Part of a small language model's weights: width 64.
Each number is 128 + 24 x the weight over its row's rms, rounded and kept within 0 to 255. Layers, rows and columns count from 0. The size above them is the row's rms in percent of the matrix's.

# layer 3 attention output (transposed), 64x64, rms 0.134, rows 20-31, columns 0-63
size [126 146 117 128 107 108 137 123  94 130 118 112]
[[130 130 102 109 134 158 116 139 138 103  99 144 145  71 105 107 157 124 112 113 143 154 133 128  91 117  92 167 124 145 155 123 177 115 161 161 116 131  79 128  90 122 149 136 155 138 182 112  99 109 139 115 121  88 109 110 136  86 101 150 117 140 134 140]
 [167 132 139 119 132 133 120 135  95 128 133 119 175 128 134 157 155 149 113 122 150 157 102  94 114 141 144  79 112 141 147 124 118 127 126 114  89 170 134 156 127 130 124 165 133 151 149 147 130  99 122 104 103 147 162 153 105 153 181 149 138 173 109  64]
 [126  93 151 138 103 137 117 156 120 109 101 146 121 148 152 141 133 111 140 116  88 128 107 171 170 169 154 155 101 157  85  98  87 143 124 150 139 165 108 158 118 131 109 104 153 132 136 123 109 180  96  94 150 126 131 100 113 165 121 109  91 134 139 128]
 [160 138 121 147 139 142 139 105 111 168 125  83 159 140 155 144 136 110 174 128  84 118 119 169 128 161 173 133  91 123 106  97 123 113 135 171 115 162 117 135 118 115  99 115 103 116 133 110  99 177 120  99 141 154 145 104  97 150 127 135 116 132  79 137]
 [118 143 156 124 137  86  87 112 154 108  86  89 136 138 151 164 168 119 106 113 164 134 156  93 140 132  97 139 167 123 141 131 131 131 161 139 122 143  94 162 118  89 119 149 142 157 132 190 151 157 133  99 142 121 116 127 116 107 101  99 116 116 162 128]
 [107 148 101 125 126 119  90 139 153 129 118  78 181 108 132 134 147 133 129 118 104 122 143 103  97 136 147 148 123 120 160 135 122  51 146 142 131 131  76 135 124  89 116 122 100 166  91 141 109 164 109 141 135 122 132 160 110 146 111 102 100  92 130 152]
 [ 93 132 101 138 130 129 162 119 132 156 145 129 127 138 124 149 129 136 165 138  96 128  85 132 110 122 119 111  85 143 113 170 110  87 112 146 133 141 167  58 127 118 127 126  95 128  92  91 105 136 127 119 131 113 113 107 133 102  91 111 142 134 120  55]
 [134 110  98 137 135  98 136 141 119 150 147 120  66 132 103 107 131 141 154 133 141 114 158 151 111  80 143 132 151 131 126 110 165 114  99 150 166 120 146  91 144 101 113 140  88 109 163 129 111  93 174  72 110 130 133 157 154 120 135 148 156 150 123  98]
 [180 105 120 115 131 155 119 138 133  80 124 107  61 142 108 139 154 136 138 115 142 131 134 129 137 136 146 145  96 135 143 125  93 166 125  84 134 119  98 135 161 119 132 129 143 138 159 181 127 130 139 115 132 114 131 131 174 176 189 144 122 134 158 106]
 [126 127 134 126 105  91 149 124 160 117  86 146 144 101 145 102 162 126 151 152 118 134 107 131 141  88 104 116 121 165 115 147 143 109 164 143 119 133 110 152 152 112 135 137 112 117 181 107 104 115 134 101  80 105  99  87 116 106 108 175 118 146 135  66]
 [120 148 117  80 127 144 133 159 112 146 137 191 126 108 125 173 125 131 118 135 107  88  95 122 162 145 140  95  90 129 109  80 172 139 141 144 115 147 118 120 102  90 138 137 102  88 154 139 161 148 136 112 141 149 115 100 145 126 119 144 134 138 135 178]
 [126 110 147 121 157 136 153 107 182 116 146 128  94  82 140 168 112  98  82 139 141 129  87 103 131 108 159 150  91 129 115 172 125 134 146 115 143 130 143 125 105 145 140 123 132 152 109 152 128 110 100 173 129 107 171 109 112 109 160  85 120  93 111 145]]
# layer 3 attention value, 64x64, rms 0.152, rows 21-31, columns 0-63
size [134 118 135 110 125 144 121  97 123 118 111]
[[ 60 113 124 128 101 129 151 103 160 145  90 142 113 144 102 107  80 109 120  91 125 142 120 154 125 135 127 135 138  74 130 115 141 109 113 131 147 114 139 101 132 145  87  86 120 143 125 102 108  86 127 155 118 153 117 115 140 105  71 123 130 104 110 167]
 [146 112 110 117 138 147 110 136 134 161 121 103  99  90  96 106  98 140 110 167 110 146 166  62 135 108 103 112 170 159 125 110 137 111 124 107 131 107 126  81 156 111 139 161 134 111 122 164 115  81 140  99 115 144 133 158 170 108 128 119 154 103 126 123]
 [114 111 111 120 107 118  97 132 119 120 141 151 129 114 124 131 100 124  81 153 157 163 169  99 141 135  69 149 125 145 143 107 135 144 108 116 146 103 123  96 153 104 144 133 136 167 158 145 145  82 183 144 112 152  98 138 178 116 136  94 152 114 155 131]
 [155  96 124 110 128 174 141 136 150 117 154 156 125 127 128 105 106 157 126 103 108 116 130 194  97 111 123 109 126 160 115 139 155  96 137 141 164 142 146  72 110 109 146 118 110 108  92  94 147 121 122 127 137 143 149 133 151 153 170 155 147 144  91  86]
 [151 115 123 140 130 107 105  91 141 100 148 168 135 140  94 135 111 164 127 128 113 146 176 150 115 119 105 116 126 147 121 121 163 187 117 168 133 139 156 121 162 146 192 108 146 106 161 115 142 107 140 133 138 132 128 117 159 134 148 192 136 152 115 128]
 [147 107 135 129 125 154 152 121 134 122 106 126  87 144 173 165 140 126  94 113 154 133 122  71 100 134 154 201 133 126 125  98 154 150 140 135  97 110 111 182 159 134 166 132 132 122 165 159 147 116 127 126 109 109 141 131 131 154 150  94 138 111 137 153]
 [125 143 151 141  74 138 112 159 139 139 118 148 149  93 143 140  98 115 155  96 101 132  93  94 146 155 122 153  84 149 140 142 125 145 123 108 126 112 105 164 153 116 129 142 146 129 127  98 181 132 118 157 119  70 133 114  82 104 128 113 110  77 141 142]
 [ 95 135 128 110 109 104 124 146 159 152 104 160 131  94 143 137 124 145 153 136 115 140 114 102 111 119 128  93 159 122 115 159 143 123 146 144 154 129 128 111  81 145  72 132  82 114 128  80 117 150  91 106 117 134 150 126 115  51 114 133 148 108 104 157]
 [120 134 114 128 133 165 125 168 121 148 161 139 135 184  75 149 129 126 149 106 129 148 127 130 128 154 136 164 141 106 118 102 123 130 161 113 125 106 144 134 167 117 104 111 127 137  79 179 155 143 114 150 105 126 143 147 143 104 142  77 121 131  89 183]
 [129 119  98 178 121 103 110 139 147 133 166  93 124 156 131  84 122 114 107 171 160 165 166 157 122 145 113 166 148 141 151 137 132 143 109 139 134  82 122 111 124 152  97 133 143 151 138 134 117 126 127 136  79  91 146 144 104 120 129  93 121 126 137  65]
 [180 134  93 119 157 141 138 109 134 107 123 110 124 161 157 154 111 127 156 146 123 129 120 123 146 129 105 123 144 119 174 159 146 120 110 156 134 112  79 124 117 142  99 121 121  77 139 108 116 142 112  75 171 162 152 128 163 150 100 135 147 143 144 184]]
# layer 3 attention query, 64x64, rms 0.145, rows 32-44, columns 0-63
size [128 118 118 128 121 138 121 121 118 127 146 134 125]
[[127 126 117 148 138 110 154 110 146 173 161 140 101 145 122 144  68 115 112 149 129 136  91  77 131  96 135  77 103  97 125 184  90  91 118 125 126 119 152 146 162 132 116 138 100 121 107 141 167 123 130 150 142 155 134 130 125 100 128 135 155 135 115  88]
 [104 102  68 127 170 128  89 100 146 131 112 130 151 136 140 153 126 148 133  89 108 151 119 108 107 167 162 149 111 112 120 139 111 104 130 116 143 137 127 101  72 127 118 134 143 142 121 151 122 162  91 157  96 132 136  69  98 154 117 109 156 147 143 105]
 [126 154  85 150 114 124 132 160  75 115 103 139 148  89 135 137 106 100 138 152 107 139  78 132 155 135  74 156 166 141 133 115 116 160 108 143 132 135 175 126 113 147 152 158 136 135 103  96 118 127 102 160  87 141  90 162 125 144 124 135 134 150 109 119]
 [137 101 126 194 145 154 167  88  99 117 165 135 103 136 114  82 127 111 122 101 136 153 148 153  78 132 122 136 146 137  86 126 135 149 146  94 135 131 144 147 108 179 101 117  99 141 138 140 126  95 153 152 127 134 132 164 107 126 120 151 162 132 109 155]
 [135  81 154 117 154 173 103 134  91 123 105 116 106 132 126 116 124 141  73 124 140 144 109 143 119 177 151 118  84 132  84  91 131 154 110 144 116 128 147 125 115 148  87 136 157 155  87 171 145 135 114 100 137 105 141 152 135 138 161  95 115 129 156 116]
 [130 102 119 141 148  91 113 168 136 145 120 111  74 151 140 131 122 140 176 145 133 121 127 135 131 106 115 102 139 128  86 142 123 117 118  99 113 149 122 154 132 152  92 124 124 150 127 135 125 156 141 164 131 198 127 200  86 146 114 115 129  87 141 130]
 [126 118 145 111  90  89 102 128 168 120 140 176 135 131 124 113 101 140 157 135 151 141 135 127 117 124 147 149 133 107 148 167 160 133 142 117 135 114 124 146 125 144 141 144 112 128 137 122 162  84 124 170  82 131 107 134 211 143 122 122  78 144 167 109]
 [186 152 102 108 137 121 127 150 114 111 105  95 116  95 120 111 119 126 116 124 128 133 127 125 145 105 123 149 102 154 138 156 116 133 154  84 113 128 100 148 130 139 108 120 134 140 217 174 127 110  67 110 116 126 123 147 144 151 160 150  92 110 131 136]
 [145 105 159 109 121 128 110 134 123 169 107 226 120 133 145 157  92  99 107 139 115 105 115  91 141 121 109 116 149 152 111  93 133 181 111 114 140 132 115 120 120 147  96 127 127 125 120 126 147 126  98 162 136  83 144 131  95 113 110 113 131 155 144 140]
 [110 106 163 133 127 103 183 120 121 132 148 118 132 107 145 149 111 142 137 121 141 145 118 102 110 136 118 144  89 120 121 178 124 164 127 132 166 136 160 103  81 131 173  72 118 150 135  98 102 101  94 120 146 108 128 124 167 137 138 161 112 177 122 145]
 [142 133  81 139 144 143 128 132 135  87 129 192 125 115  86 105 115 111 110 104 132 125 129 152 117 132 126 171  90 137  68  90 119 126 140 144 131 120 106 127 171 113  85 124 133 109 129 138 102 162 127 148 175 130  83 122 162 113 103 154 140 119 129 138]
 [129 131 149 115 138 137 120 118 137 128 108 133 150  84 135 132 149  96  87  97 143 113 124 116 101 138 127 136 144 156 155  72 116 100 156 140 156 126 124 185 122  74 118 155 128 138 123 165 150 165 145 146 107 107 166 166 151 121 153 169 140 107 120 167]
 [109 139 103 129 123 158 131 130  91 174 142 117 100 126  80 175  95 129 140 140 149 108 123 121 113 142 148 101  83 104 127  94 145 141 122 109 106 114 157  88 131 106 122 114 109  98 136 135 197 130 155 103 127 151 136 109 121 123 151 148 165 165 154 152]]
# layer 3 attention key, 64x64, rms 0.146, rows 32-44, columns 0-63
size [126 109 122 117 123 129 114 114 122 128 149 132 134]
[[130 107 100 136 120 126 128 123 153 169 135 138 138 142 105 118  73 147  97 148 128 137  87 102 100 116 161 108 108 143 114 144  91 114 103 117 122 112 137 135 168 145 122 105 103 107  97 146 146 147 145 169 152 144 147 140 156 106 142 159 189 149 125  70]
 [ 75 126 152 120 117 142 166 147 125 153 153 110 159 100 129 135 161 147 121 114  89 128 127  62 101 135 140 130 119  84 130 149  75  81  94 136 123 150 101 116 155 102 121 123 120  94 127 167 148 125 108 117 138 159 135 137  93 151 121 122 128 107 126 155]
 [119 148 137 133 105 119 137 148 119 120 101 127 117  97 159 139 117 120  79 165 110 169 112  85 150 103 155 132 128 156 130 140 122 123 121 167 186 115 154 130  52 157 130 149 134 142 156  97 123 142 103 138 132 148  79 166 131 110 123 133 116 110 129 111]
 [184 110 114 125  97 152 175 109 152 170 160 165 112 138 100 100 158 124 127 127 145 121 144 159  90 104 116 134 127 128 117 118 129 156 125 130 155 114 112 104 114 166 110 127 126 135 159 143  77 126 172 152  85 124 124 118 138 100  83 139 157 145 108 136]
 [137 139 147 122 165 155 135  96  78 161 118 141  82 110 152 148 127 127 134 158 141 122 135 151 116 182 134 125 103  98 128 163 125 158  87 158 134  96 144 107 129 123 132 115 164 155 123 136 141 123  86 118 152 150 171 130 151 122 158 146  86  88 153 136]
 [139 125 113 152 127 124 127 118 116 137 122 119 110 162 134 103 130 156 137 159 125  99 144 140 102 120 126 121 108 131 109 141 105 136 129  79  98 138 129 130 152 159  98 109 129 120 150 135  96 172 122 140 130 190  85 189 128 190 147  87 131  96 166 114]
 [108 144 143 152 102  67 123 133 172 106 128 122 127 181 103 123 107  93 113 148 155 114  87  70 125 112  99 150 149 118 129 164 123 129 101 139 102 106 109 150 124 123 151 139 122 153 113 136 178 122 128 156  93 122  92 136 163 128 115 133 107 133  97 120]
 [150 131 110 147 189 141 122 135 123  86  94  85 160 120 108 120 134 120 101 106 144 134 148 169 140  80 158 162 124 136 136 167 124  98 121 120 116 150  92 140 143 164 136 123 179 109 158 133 160 110 125 147 106 123 168 141 112 146 125 127 114 102  95 113]
 [132 141 135 126 140 116 116 171  91 160  87 189  85 146 120 141 115 135 105 130 162 107  98 107 130 155 117 116 146 167 125 113 128 160  61 125 126 120 115 114 108 152 113 155 164 116 127 124 121 131 103 161 137 151 128 124  96 102 172 115 123 145 136 168]
 [135 149 116 161 143  99 113 109  84 152 124  98 145  83  91 106 141  97 132 104  83 152  91 118 114 137 127 109 158 130 144 175 127 148  87 119 139 130 113  73  97 132 140 133 124 149 129 123 165 126 152 121 118  98  94 127 135  98 120 119 118 166  93  98]
 [125 124 119 155 159 154 142 115 125  93 164 188 140 109 113  83 119 135 118 127 117 144 125 165 119 134  98 155 109 132 112  96 150 116 144 182 143 112 120 140 154 119  88  95 145  98 133 141 134 163 118 146 158 161  92 111 130  97  77 138 146 121 157 147]
 [155 160  80 122 207 104 121 123 150 130 132 106 134 117  99 141 127  87 122 113 129 157 156 141 104 140 126 156 131 123 146  92 122 134 132 134 141  89 170 157 118 108 119 171 126 121 147 145 136 121  74 137 116 143 157 118 161 125 140 147 135 130 170 166]
 [135 145 131 125 105 112 139 163  97 120 118 138  78 111 127 157 131 160 117 152 159 112 118 133 122 128 171 100  78 100 117 115 146 124 123 152 140 108 161 101 137 110 104 135  87  93 115 127 147  98 159 101 130 143 129 126 176 147 147 162 137 197 144 141]]